From a checkpoint of a small transformer trained on Wikipedia: MLP 640 SwiGLU, untied embeddings.
Each number is 128 + 24 x the weight over the matrix's rms, rounded and kept within 0 to 255. Layers, rows and columns count from 0. Numbers have three digits each.

# layer 3 MLP up, 640x320, rms 0.256, rows 260-276, columns 160-319
156169105131115137138094101118152117122130146120131155133145100102160116126109098144128115123121142110177083131178126131145089122131110127136123148170116157151178123120121143123149157144110145147170136096108120165159088134116103148113151149096126113111130103119110129106155154094120131124156110125147129101154129130102121118145144127102132131128161116135125093110117136103136141128126135158108177153114140111146128101131131139169153143142098122113107123141128089126109122109129111
126112137114156075033134131148124128120118123158169130106133105128128092114137175163154116102154109152122139166126106145114111187097157120139150145169155094107134121094140182149141090123121121132140111121137143138163080144132127161107073128109136184130155143142139111111140120089121120139113109097092097103103103180095161160132105146136135160100116157119176083104119143115134103098158105122099135101110134090140129135088146132135124130138117118144162122119093135128196141144149136
130121132119128103128133101133145135098131113110135128096119186147121103161106147097091102165155111138133114136141075126167112139122125119053136105167107122089111142127143161152137157129143150127136128121105133123158142141110165131130132101105109147171114091098121143121127127140144124165127136134145090087141107081155112139141138159112142129156129150117153126097125109099111144127113123131092121144141094149121126164135132159150142158083116158172147142130079134134131162164097109
099114102151134100110144143085103126160124121099083142162124089138115114126126076113076084101138138133111148140122097157134136109109138111161140133113134149128157134150108127149208148119132144126141174115090161136135162172121122121120090149151118144115150126153103101137114141157132116109122155130123115131130092079105099095158126112170066140102166101116144158136088132145124122134136142153098139107125107143140089095104138140140152125108148167067181123075113139141127074129134139
140123127151108124107115138117131089134142138119149155107138144132146131144099124103133105136140124105120156135127117125118164131080160188118149158112106118136137145148145133135074148096098128164152111124132140120119129176120129122140138136155159143173119160117135143103095133106151123153129124147115108108131138097156106159103128132151137112139126148144102163128126117113147140136136110122135105144095143139150113106112092101075131148144110076097117123114127106128115117121163127
114139133094130115162148132105113142100121143097121104125090136127132094107155122147121166090151132135138097124163114091104141122133162112102090149115136141110118063153126112120151114124086118080101122124103129096137165124111134118114180095126113127129131118148092087114136107132096098137138164139121116153126119095121141134130126142105073118097115136143140140141098123127116122148109127109131161154093143101121125116147130104091132123127135127147130162130130120126127166160106097
125191108153096127143174150145140139137106110103141128151164099088131129151123123133143108104145116113093085116102111131152110132156146129109150128123123091122150117143140161157107132127134137108123128093147121108126116133116102126122126115124070096102107089109095159162127146097117095134114120194127124121093154115128130108128158140122137130117178066148138155106118116113144163141102153139143143123124179128142114129146129166106125077111103135131133111117131120142098130115176129
156135082111138087148152111141064125055149115105129114172141127117121114147126123164098117122115161132133149152110163134118128117085101156131066112131156119094134128126157131097083095125085119127121088119138119115138112135133199136127125130099123148163146162157134140103147096135140117159106102135147108107138139104141162101160162092116133158132115102120140138178137133144124160142125160138104143132126152112161161122130082139124125088167154081107087141124150135126126125120149100
131130101157165135100103145106135102129142133115134138108094113079116091133123086161113126133158116116091107070105143177153149110122122137103080115125127110118111095119122146109076138124138128158113121109102072073083147153144126137124131131134138128110129134110168117162123129122115145152098125133151154118157128131130108144099122152141121099116136153129083120102142153101138129148129169122133111098121116121115110137092117151143164157117096126126105114153154166140089116090162138
169165124141155135098125098097133101100105127136130151138133142072158139127133177173106114119142107129158103157108148141137128087055112126135104153120111122139104135117161142170118151146119115152141146119141107129114119131108140073088193137143135195150123121120121128144121089172135112133100137108114131128088080140136134139124101130104145081103147149103159156146166116139136081128114143123109139160096101098120152145156133159080091109123122150115132152107150129127118110148132114
139126095106120125120132125151129162100145154170111125102136122148110122097090081109096097105099133166144157142102147152155133137123135150139093099117111149100135139116107136137090123120129134137118109162139132146124148139069130140123110124122168154132141129139103106083138149118098173111140155135101116124157125135093108104112178082106166088168132138119104111137110159117152149161155129147141102157060115105092112139096099192139102113131135129141130126149092142143164110115140135
079115137155165103093161161149142111108088129119162154134147065117126142131131142135121073114112135128137109127147132140097135117136100085166110144127153208115124130136111115161154130135103147136136128113116168107125138114124148089161133146168106149124150139141112124131104147132174148128139136126095123111106136116112155119124142126096165109126122103142121100126110121132150171157084102159130147102116178134148077131093141199194095177198119157134112128102115116109185128134131115
150150130119146143116123164173115108125113118115183142108107121095133134108097110110150136105106072117082143126109101121099131110172122114127130121113138115159119131068117126150121108107157112167157117129109154125133117101108107123160144138115118089119150127122182123127125112157156127115113127104205108116102154150122140150164143137161106115157147166115088127110117076111091131164106103118166128145095177095120133138125130115103111112109117135096134145112121132120111130129142142
128118146109143117116107134125157141114104151141135129114105099141145120077125101127124138102160155153166125154112110122122127124114128126121129135093145162138078131179126096121144121110125174150148143113119101161126095134141164115115130114142139154133119153105089112135138129124125123112135161140115159174110118110166096140145152125169136111168159114171130114101093186116136102107128152079115116121143156131152153146094126098126139093115125109125135122132127113123156136158120124
152070133148119180115138141173130145115150166122142141118128108127124122129153126115123176101093110136139121098123136154134154095161117108087122116137097136092128134105116140155076115099120136102110129128101141139128115129127124145142132125087123123110113101140131119114112107163141097134100139136136096102144130140124110141152144119113117150120132130135142111145124163118164123147140103160114158141125155123136134171179168162141144119106122127115095146141139146110110095170108111
164125107101150096141106094071126109156108134143129108157147135177128078107122139120102141149101117132116138133106114131185134118145073166125143153145169171101154112169092092110092131132160079103158120096116112155134107158147130134121155159147110151139150123141152127104144108157107120126130140178136127168091135118139110108142104107149075141127189124116169130168181116131136126137127124092123158120098110099179140128137116104108081107174111135170126176131116124153131128145158148
148164165144129145123108109144141114108104097114115093153117143151217148121174132148126150145115102164113115143108126106134146126121121140112134091154127176116120138129195111112098140077156143158152103151172111107147151122102072096098135100065129139134159138152107094126134105139100082103127120148111098122117137131169112138082153102146148096147092146133113096117174108117111126132122077112144134150107129154146203093113142123123087165128123124197129143145167112118140139115141148